{"norm_place": "pre", "norm_eps": 1e-06, "positions": "rope", "attn_scale": 0.125, "init": "orth", "init_std_down": 0.0, "beta1": 0.95, "weight_decay": 0.085, "warmup_steps": 200, "schedule": "wsd", "final_lr_fraction": 0.0, "batch_tokens": 65536, "dataset": "wikipedia_en"}
Each number is 500 + 50 x the weight over its row's rms, rounded and kept within 0 to 999. Layers, rows and columns count from 0. Numbers have three digits each. The size before them is the row's rms in percent of the matrix's.

# layer 6 attention key, 192x192, rms 0.0898, rows 0-191, columns 144-191
086:462516462443411413444456452481428500477455586403491569514508507420537483488513449586486603475488497492518514474467508494482486573466508409602509
093:538538572529526475503532511472485445570624539524517533467497482455579513485500584452515508574479437456462554485505465441522601459472497433480521
090:531523491514508473546417578470531473474588484494581451519384450447520549444450550357472499460490476440523538426442483452580518433513504622448420
106:486445439458477489497515499504507439470449473433501548476551519501395498504460482499474490463528537472527549478528580510526466469424557476472449
120:510362416455477459478585491564529463513460499454451556484538535523450518535519493523481405497521534484545509494546540500527491471442572453483506
093:472505453407472445418550458611547507566492526476506550487563567540480494554542535521624458472564470460547512566492526476485527535490560413539562
102:484535497565489559439454517446533562540461495583490472440534457473515485523534403484531487511399563606468496363522558481595416461482502556515479
106:448470454514488521501383426461509521612526429590466527477624489560446472453560490562602482519558471578539511540496445481539439475572460446480430
096:428527435542496537548613580493452412454447534565433504507525466491445541465537386528471467568482513506446431480481486438395442446526498524416485
105:445547417436490452411502451579437546529504432561502592442609429538449467468530564496511557505457557548472480589575542526451488511567517468453539
125:539548579519533490501492533484487536499568453494514518513462479501588534484624485543586486536467395540456509570473349492441534543546442442506524
092:517542557528502519520451534462522542448451443565546521532410466449607521519541532409522592439522502508474491510517504471496641495504388466536452
080:457526576515471504490538523621581460522564567545542568478472476535500508535555548544561469518589553543503483532551486496452528442473502442496558
105:514434595541574458568442427461564484464487456496562507568372473507518417526537549443491609457492509463539450473570550561464591471435529503538522
116:553547453536461501516416524520502516563462519483528563495493540504521653500553428506590559447476501471551480455520522453556483444542462558451559
102:424562443502517472490444543437457468451453484490489520564444533583433450513477514468480492472494437512489546466417580534439509514481443581469433
103:427519440453442614432478567463464474509555484541459529556533505524478457558506508569494477487577496499555475386441504512486528463505471551550607
102:513409562549523502541463504482527475440503499452544441455404505408503435492480519475504458559584426492492477511465580515544535588444481509533521
112:554510492602519589556504504428399473492414574625542507549575510463481484441488493483486510465570408492510517454517543515372438540455427506569474
107:462523531526498570474493386434555514500544539507514503431400534518490499492550580415592497488514568510471489531486495492484489390541537522467424
101:607527528478525423543588500539484477493491549492476561431481453435540573533543546438537581493421457526496536547557497561448512526543431449505560
109:577498556540563486521482481587448501537517470540501530533501404502530528554549545471516571531449418581490451492550523495485526515525402463543515
105:503487534470521555554503429465545514540533476567546493510507459576480539449476455547457461578550540487504635498498470422585415516424530577450546
110:499528427512448458411478524509410556483492531517543413486656493587425499493465497527592430488527495484493501470509509520516476573563556458461398
113:439559500469531540522573481442504501510383512517535490519525616538540454505453459498616487480465494492459381485496545534498517484569511479508468
093:444544446445498474571423521499511501468488406552587422584399595502471485466474414474498479527479448542449579503429490476493466457412568524483444
104:541523500456433467421502463580554511506480472542531428429572534428522491444465414520509379587509468604520525533542431443603425530424629393478491
107:549450382592448467427441546411519441533551452554502470478377640412489474561415458421427445477568524460487481528450444441488453499414545564579507
106:481469450535473445499417498493538474543531467441496459394459609480575409486459410445511512553585536418401457466564506472475447490510589494587569
105:542415450523491442522567529484473504475475397469565534448470543438564548435588460425483437422495364443446535500465609468476559566439470413528525
096:504493483473473485513399448385436530463475412474459469513462414563457510443498451457513571472487379513496577524403579515397597524576476504478403
099:504565487524522443491561586437463499399414493448511577505455507405502512525501525468478470474560639514534460465559335468509510452501502520466536
104:594443528514483507570602553479528461462540492505510559477469505455512489495517487425389593475481515417492533430526523486470531489476487534551589
099:526480514493496503455527486527528512436505551517556454484599421424551496501500478479505471546545508458518471570587499448594530512443539465579520
099:528523448511492478439434543560493550501472509592517379560566475531471547522484453660490457476508508568543503510446540472540477533502582468501520
097:525372444538474511444510512464515498525497538494511517530562586465512494498567415511405549426513455526486545429543506397449468533510493507536418
115:517612570513542513532525514498443495466505422470486489542494548498524565418580589450503491497399514627454506464471489488471476416471317561399437
100:442584582498534528508454468470513461550434478498514429524480463621538503482503527563549520553437526566532363466558434534518535464487476509494471
103:442493547518484526469476564438465480379512423456636466526483463529409519454568532592547471501473452461470477530537460497525451500608517513530525
108:517478561494522487448460433491481523463526539474456596473567472505461463530489531481452550577545537527497523591584459469476563526470523506446468
107:395547488433518589494506542556455508493511528585491467571544462514458493502460544484443456561499457455518502428443457544492430496528473520433523
104:486564488437481469489508622590489528543538589506511541513573346402455457611451558515528486455570522453456517512515543541534537580507464561463504
108:494474517529495546479479492580473534511532511540444482549552541599454453503562580562510536452595507443530415433569567606489581464532454522511463
103:460540434493488499402464564587466534486538438539485458474594545528463472507543526554491420463549524459498501481566475509468494469591578477510589
101:433459466493510512454415523501567546435562463451494431486525482512467556480529503646517430518585563518554552569625440457495502507502437536566469
111:401580423508429460470544546433420498554524438447501498544436459554509380503450543497539437546424467417524477517441500442514499524497542538383457
119:495463412406478521466558470535551510501493560473549489427548452514482488493473526419498472534475580470440493531507488463485515568451534506483460
100:472575496518577593539518529450446444464510461464468464538429621542412498453477585426512505538531432451506487455415546539535517508569485550563561
094:531530495432502359456526445587548528570522505495458579492526503482517501518452460562493478464539549514550594585632437520587486521516548486464530
104:521466483436468539457538434514563497545520424570501430526492462525480438499431510507428444516549479476624521521474504452571487570534520544487463
098:533527433614505525500505530376510478429559437480524437566444487495446545477422535482536491511537505459574540564351531504527483461493439513455427
118:469536575538562572524498498556498488575502488586491550493490569508568541487583365456430472410428470626452515418469509440529458475514539419520548
115:462511505538542359572536653510424458447512469505510467468482541465496525509487449514446392524514419460476579582455567488532455591431529451494495
107:502463458486501531504502412489503473515498554486502564500528468552516606515537483482521579466540527486501401456557585546486554513497448505442417
096:481448535460520450432593505491459486484642528451465504444417543477500548444476537497380440643448603554482527586513424452548458555538502558414548
106:500512436538449510533569549479461469483476452459539541444377410403524529475492543520526471549483593409495553555397452488547472420475491490453468
112:565495441440472513437549566510484510483519433441414540467527520419511508561468461461454460488470553629434543508463459554575472494433509510485410
092:481416510511399590505564582511480578473491546535519530412569530534489510458558481579440440536416559465514521518583478504445461513500520460500533
120:544424482502522493487520443515557466557587500483546494483487546474572456425500563478434480538513550445535532550506446462479402569420510478530426
108:491520482502507520452591486420506491532586463459421589463459426422474471481437524498589506483460499525540504517476436461525499582583498477431355
091:498455477429526571502413547529477472545504449581496506446606540479573481491563443506516530559579397478461487490477444530436518486540512460513583
105:460573582561545480471402419558548422450500531411462431534450580525468525522492545573465521474619542477507561503549571463542531480531545514436572
101:448490498481524501555498545429428429427526511479488503528521470464455605434512557490462561511449477534460545512391558539486455590495449606508505
114:405510451541514594557503503457464412458480511513512512566514489604438486390550469496512531485544471415438470397458544444486437500543530575562485
101:533447457474550498563521598513420521500450427522491476526505560437536505458470525490457458460433586484434477393484508511564555469462571481532398
080:569493566505572508455481548447475437549495434458566472507542544571515509525477420436437442525411492527530566504530534396607398414572520464505566
068:547529487583497410497561637536536518425517521583463520450436435453514549412542538532535501455499463544456429434527556527551606476595461573542459
107:449473438440483545468452336502506472457361496467530512519437516528508377496501446534419560559482495508519455548528508590468544586514534528467498
097:463458416501531537537465423439345489489396469465548590593477529521568469409443448594474542553490463432550386589428558503495542544451508553428480
098:506450522422594491450370520551416525510494436516521615490453518534480417456496503570445552550487473423548590441420577457449517520547537553400570
097:523479579486498491459515500510462514501533470559517497603451494496483475477611467452422564409540424532458476431455581479531606508514530553483582
099:518503507590476561530490481498488509490598525543509469584454489543556425577483524390465465467531585532425445546492501550432464474487531455540461
100:434504431490442477582520543488387441460504494551459427484558469492461569449581530486508601447532520421377452499591484478410557468529523391500492
093:512551456547425449592545614499430530473537525573459448470466501416550618481540568439434494469545529506313463505539397426490575551474442479498455
094:480466505440570572443413381472502494548388450434527594478525476548507347487511484485489460472537502506576517569448545539488551462469578506382527
066:448525507379537494418484455523566447559464497410527525547523538514414376536457447521573535542462505560583475600522505494480501564431524505416592
085:442531545407415521507480461595541471535479478446540560502484560501443475470525523493560462453563459502627471621573485549464533551442525412484569
093:482400471459494503521486465489501596535520530503538470474665514375539536519539457575504539510527495515517449611561470421477589526534494516484490
095:478571503460551570449499534529488559518450529593513532553481530509538485516521594497499544491539520511558468410435511453576439483528493510427459
101:521552526500439598549488571414500463456527675519462460480530512484407517627531560501568579502467506511469463527531536438494533468502537467507493
086:519538552502514541432554490513527574474484508594460596470592440486490454489496529531509550501474539544452507484373457466523430574514570410560485
104:483518476376565476436560517549465607611494532478438573486537592466526477478552546443579528476464551554509527430501463553599562512520512436492528
107:502473504440505542403435466453555569523577555489519474487612521478383612444451523569460481547443446597444526442466418566519412493586517466577452
092:525595538370502523430514436530529559550491557518442456459467542546593541495490531566517481457583514498533503462474540473495457593516523473567389
085:420489452525473501555525472453535419475544456535534561450451545546543503474529483413508538439474490494436438539529445520510510588564609454557566
098:493545475415509531431505462624476548488493448509514473522446583550522560449463484492520558571529569576544491426450527507580504378544492614512515
106:517598477442500469472549473521484440575525470542503502514545555571479493486499471551478472484569496548436445455549466533576409502574496412488438
094:433491522535441534483455527524524574430531479458506475420496459463459446530475493550523536560524542518539466599388592409454559370520486539515553
099:449468435496494485452567426465502540486499436470496526482414535458523416562445505452416563584467510471610512488444501524488471531461504602483511
095:475483468501370525469622455569500410535464539477579581433482366518464469542524393525519515431396466467508515436499455535426517560512555503524456
095:546489473468480623511444334564451559453501517469447566476614578517475445470464457595528489593527518484476447605550519563489496539528477486501541
105:530589522423454530503605542437538477452444540464500369573543465444537500478509523510490510490367491485503546498516516540542433521468460535549508
100:475570618521500457536553518445482455540549512530465558449502521445458542530458568456464503593550418487498552462542568479496540525454535537519470
096:536517463427522507561455544510470533490465428474508470458588603576438449558553536594513510467508531492556518485455572531452572564519451541536519
098:527504539535445488553450508562460543489505468438461481408636532473438473546577491583575472526581491457538440564515575495474532554549485431571545
085:446544442405512398466494471560439537516521549450536614445573449490420550593401487469477481518496529461574502469415543503462506479428493563480415
092:585565473536614497508455526585514524508500421483431512521463623539622496550527444482597495454534631444537499541513473485493461580492507496424507
093:572535575505488544512474437481514504552532528466456531461504568523445429568533492489522447521494573550456517466514448578455416491501417497459460
103:548532532496518467474535495504467476535567442527505497408466554512514493518510474518566450467455495509517510490478570591541483500467499612540479
097:477537511496543485536511439471514552496411615489427501508525519657533428567484598514517490513521540467517467498588656441510444529483418454472534
093:563572481430443472540606494495499434509512454506576506541570514429510440449524602467480469482517483543483555548536519517502462487492525596423555
088:559549484508629490508421599554561544548430566521473498517541533523604534463449480546519558439508505532555534415470588475503546495505569506453535
087:593485504479416510544545573474534472584573562458497463350451493455478572485469540565563440469524598480464572601581501552466528487550531413529486
090:495473512548479421518556545454508486594557514486397455474539467482440456479554435538558461453485531474373489505623525518450558476478538432463632
095:572580423462562491448537555516441516540478408458487505481619533492512541513538569527494455465448549447527604456521445546498467555518532622446491
093:526557507476538472460448575491444530474492482495504593525496529499498504570468492517505450464490488518643498492372502408586401560468460527513401
089:482512481553603519493397496573511584471437389538521537522486536593435441520457440477506501563556523526461410442470501425484547432483474495451488
094:483402560553549481511551475405496452377574528504436494551459507572484507499513500457429546577436407518565514567539493469429579532485469418535485
098:553505554503477496466486551439578572486485496488479454499577537458536544458488511505610544530525542525548475467514487505520518417529465425596485
095:480501536602494570560495481526549460546469513557522523455418427455559514383436540495444537545516475476517478534470492521474538463473500392528519
087:546571530471576464483504573523471487496515422442451557489410486440485476489527585406423500477523439571521466488457621413546479443470497607477472
092:435497524531502543446420495568463617458465422470486558598436517573485447500543500584522459528569599443601434449429559442497491534560416566502481
094:481516443513501531443556522509505519420543425552440503455484523499571540513495466485539542503449591622561462553476498433519507531542503511456509
104:508521543532487495463508477507453560513473570453443464452507533505560539572508492514524472516534407523530498543614539477543617526518493371557446
096:500549518488506527559450522626556543531474530541500534499578481575541483553574438523543565494448522433490513572537456440457506478469496541426532
098:598525503536492489494389563605454496531464433576551550459426561520491448527592455591581469487562474482529524496438588453458611461505468524492454
088:506562520382542479434506432477497514637544510404493478578492511472506438530492491597506470456558590506528523486527489532387459561481492410469516
093:450506510554495438517507543423460551446492434504538568593462497504415449572534436506558490544466490536551488523490514481486500520442572519557511
099:527557512493554504475511487494530440506503475402560524443476457422485475520454461562461490499487447380472499499483482477398584510497520577308524
090:371502438496476466491547512457515416456498439407524462475525484545529489519497447424354562487437454527472556365454482509419521484479543535465530
101:505564480477477526511526650521515412540547444448504509401528472490478554515512583455523512415408505476456497579566512476471525437461520466528501
100:486567562582516545501456620496528473490494493541531465521439500428486523562544561480526606513454466402545525571492496464481482488396465471578546
084:492392457537401491541525410506572494592465508556460501559446542496428440466562404571524468553475499476558514549602470534427543515531504523564533
102:438485474489440467515472573459481538439502481477463569583426436498516509521439380512555562556440508412520485477518604440534548561512484583486562
093:477367499551565515523490440487500486432455495572469438498500445520553507461483552501461527490521440537412487515549611552554551429515543462489553
109:534494482495497534539429537509495488482525410475527556508566504439476530508505412502596508412439490504493462526512542507446517538439457444607557
090:438529604532506501515595529486451392486547474534529464429424418489459407441534459538454551530483450476461517547528593559464636478477488490551537
089:412476476482485520557527427467540472392433510475527470454525475491559436490517455595424622538502490429458569557510512531510584531447516507515546
078:509467530582452472510539460513527500391549449432503489527469580552516553541527421490448441444460438482410531445465592528452574456538588558542486
089:484474466442434469528553476512486484558471484448515561469489505543517599433562466519612527547519523605471530499562461445498482544409402396463578
113:489588525464484449512555463497437563525449453478512594490575509528542458433557513526591510543532440486504529572553468526419513424495410421512462
110:517475529548426521515479502470568428417519498456572473491443475467500601540462493429473443486472576403523515505466488399566476496461587517474499
099:522501566512526496533525551491477470494574532461435527577560476437512468526477490488441525453474486544489521560442437489546466528398443554493408
110:560494496493458578476460521548509492468462466499492465476527497435495535499512460408463471542480501546458505518527479507546478451425515398534563
092:428481520493533527485430391420474531515476509523513487555538440670515575505507438609469542583485456549535453394394537512472511523547624558450495
108:344527431505501463537382442469487597460465543525471505480517462573481510558480496574521511561474435464579473510451571504461550528621542451530498
084:515467447438555629552558479479554531494508434386557599523512468513495499550432510504547538536531579526575435486542537453441511452585517478513525
090:469563444491525474595571507525519474494500456465482471450532491513424522466483578408400464506456492534502549565508599382422430488445479563505517
083:502477340574525472543605460561414470526532492488522581569545499471442506483488696552458512528574497503488543523578397505429522460455558497474581
113:488498437538431507512407462481444516452449422512507383444464487561510613502446441431486593485466526450500457501562567415471458515547516459476523
149:593443475475481440528501547504480574397456411444465487417583530511534540495510568555535457511572490508477488464535497410499483459434537378526511
095:552537452449528496411449535474499551462533591511484481408533522510500574501491526550374494528521541514511562469551523522495545471591531561483514
107:487544473479532502501482491498478552559509510463455500445512456536458554479504518548444541492540529437531513410536509604545565587546530454464477
099:493563571449462523546446531496527474501469465540529579539543500483602513612511532362563504535366441543439413574537470426496542457471438392499508
100:486469574482479638468389446544497527543496465593521487575552466569499432447554404512547540556463492467466514491481508525449514440371592513425481
095:487545506456477500577508591503489428440565472539485535557483531517452450566505459492535490481631447548578494535496483478529477509416541504472482
106:475525515412542499498456518509544502420437472525487486397485527431531486503429462519504433527603502584464543571540342522474466447519493445531518
104:506397489472584517472516472503527517535486454475543456456534475496438498466438542508439581531643466537556465503498462560533480520506536493500578
102:482511454500524462470537492534478521507510485496537552575543528596489405483501531592509508543517421492616558533543554475492523450546515435472375
103:448483511429565564470512374420512550576549455522473514519498587468554518561572536491598535441372543577529443458563522550487520494578463500527561
110:535530533549512497460497529527491460479476574454491406476490526527487462462478490445326528447604625546481479433385484464522475518486587492535515
101:541549508470474488497519537483484429416516465539462528453583559568519485592483620505487512535489510497506454505516506414470536488497449509553536
099:470573544546475430487499408524564449535535556572521494490468504402626544562508568433532500501443471495523449568552464484548425522540434541475558
102:494485478537509451496525606461514454489423543543501518601501564477521510584421468475558440538488455483571501516453598387547483518483446619565408
109:426411456516505493495528327426491568580436453412606537561507437529484552483481487542507555517442528553475444418409527507499480568549512491459481
118:526607497476464491537459477460495418457539548485503500572468442456523517484428511415427464555479497505548540458447572584579496517529434514478569
099:447484541495455479527474508469415498464449516525512471637484546526450432436537439493491548490528543454482574521409561577501540504517534482489538
104:525536438532506449539537486495510522384495585522525572567547535502521508395529438601584425474601509516447473507474548482529488565425510543437435
094:522530441425464494447540420510523519535477487498504497404512526490554477503530548605528417479589536581401479551575457656504484481527591419526511
093:438472413498567504494425496574455490519513564544451466551616528503522471514597419536546488423547448534568501553465547660504465556604462532465503
096:379488529423471534551468403443447546502472512531505507538535459584553562521486473507575509540415459482525444545493520543480571531558514461448437
100:508517472407535515375542405494530535507491458528482497464475558525554533439560543639496510507513514577493486444610446613507509449511581443533589
096:439571506444528474461370396519501547490539576515453567528457576536487503554560547582473482370520474506578478485511456632496532531572529469478462
103:503493443496515495445536563525558422512492549486491417409522588413482466514520514446441437493540526497555488572587513573485446484565457527564540
098:565514547521435542518542523523575474543581471495495476481482541465588442600517562488552485478484513507463486525563487440472476401482461562529489
102:509554557413614470511364428540533498502560528466458489485446425495479512486474467538361560557491475501529575435412538545472555522552459502532549
100:563466563580439530514565524481523497574538526436447569643442434483479524504506502503458479526568467476526506482428569420529481552350448599518399
099:500448462566447502533518525481546467400514412529481513509489567439472428558433473484485418527565576484449521533404501545466428439494541404568521
103:558502466555488523429489520607518483515502513554490548416514510450530502496536506509496419530478440539437474526608462533481429418499496483495525
108:526539471488498481601508469457508503463491499481541519521402454488535563405482520464577475553448606476462518506477513458515557565541563530492546
099:385589605431437532573514457375526460450508525511576516531452539524507596528418478566507532580415547438529539512558494454563559471446487486446495
104:522479496482501458423473548525535565507450445501444457466459583469506400495484510485514454352657523495459516460481447525465488519475583501466519
103:534428479528493516452503488519537512519462523501485393416418508390516466522487488434540454445498592515448562554517476556480483431494456486554452
101:571432498452551503523566503375424548537413426439488371420413493546529529485540588506574535509388477556544522445518474507532484506539426510463453
106:569529544457579504429448419598549466574599564510511522474472517433524526555487482502422559479485505603575495464505471567540436448474539607497511
090:578481523507487496519618510499503452510605511480427498548433557336477459515449488405478507406478539496514488562489444529549444463505492456511598
100:483487527344533516479514389443481505566551491513529512498544549568482524562518438491393599479413540572559513472518548472627500469516510582573502
098:535514446510501489480485597565533497501468494527472621492546520550484482585497503525540426474555363542466460480556424445372540483475485515505460
095:415417483550503469521564491467435489495472459452477465438559524622470518471542457575474497465579575526456483450401484433416537497455607484526447
104:492460499492456550506540500372425483563514512408511469483489485514529468492489430537613467479528478494456527574548459512528529529476586521459457
097:503506480496579486561402452484465523489506456572465458552446465498571511500545568480565523596416494501529433422448489549475486513456526498470539
090:530419482424517490569565488467459495597559486472515535470536367494508507531570577518509542537509497553560425529501478445487484558478493514542515
106:545525563469539531444423593571584538491471491538432465456543533472538435566457508436459448461635519549465501509619403499476526403452607435509557
112:575484486604542525424429522533464527527476503465462386532471479521407463445475458494418546489565582488447503477449528528469470504457569580499499
087:370526548557540460468431488420507525503483482522551466473500544552536567497446468492526519566381443518536518445650495524500512545541516491454550
091:477525604495421517488459534579490462557525520498531502438547480484485373595542531381493497503501511518476504659588455461502450440509456471478445
100:524471496554411521513518506474414500488496527458438466523388449441462465453503482450530461418507543491452508505349475506549480535497475485563383
086:509495506465535479520493550563520490594626512441541504568479455542429568538569466506376555480527573524522582553497527559546453561538496530460449
101:448526424436496481427520322517517591503423447491516483464533589578539448524428517536460533477477581536463530464478466510447461415560508451522510
095:553463467482538554440546531391531539433431503454493541415528545488476449460506563487494553446558525467507476364411535556528485508457530442599547
099:492491581450523588442378475513535474644497548478520517440520420555464513580439451511404521518557532471488495602553457529480468446389576440525464
103:501506449379476572584533569462506457461555549493503488505545504456520502506488523467477513450536507519489455512502518513583508581505529540534601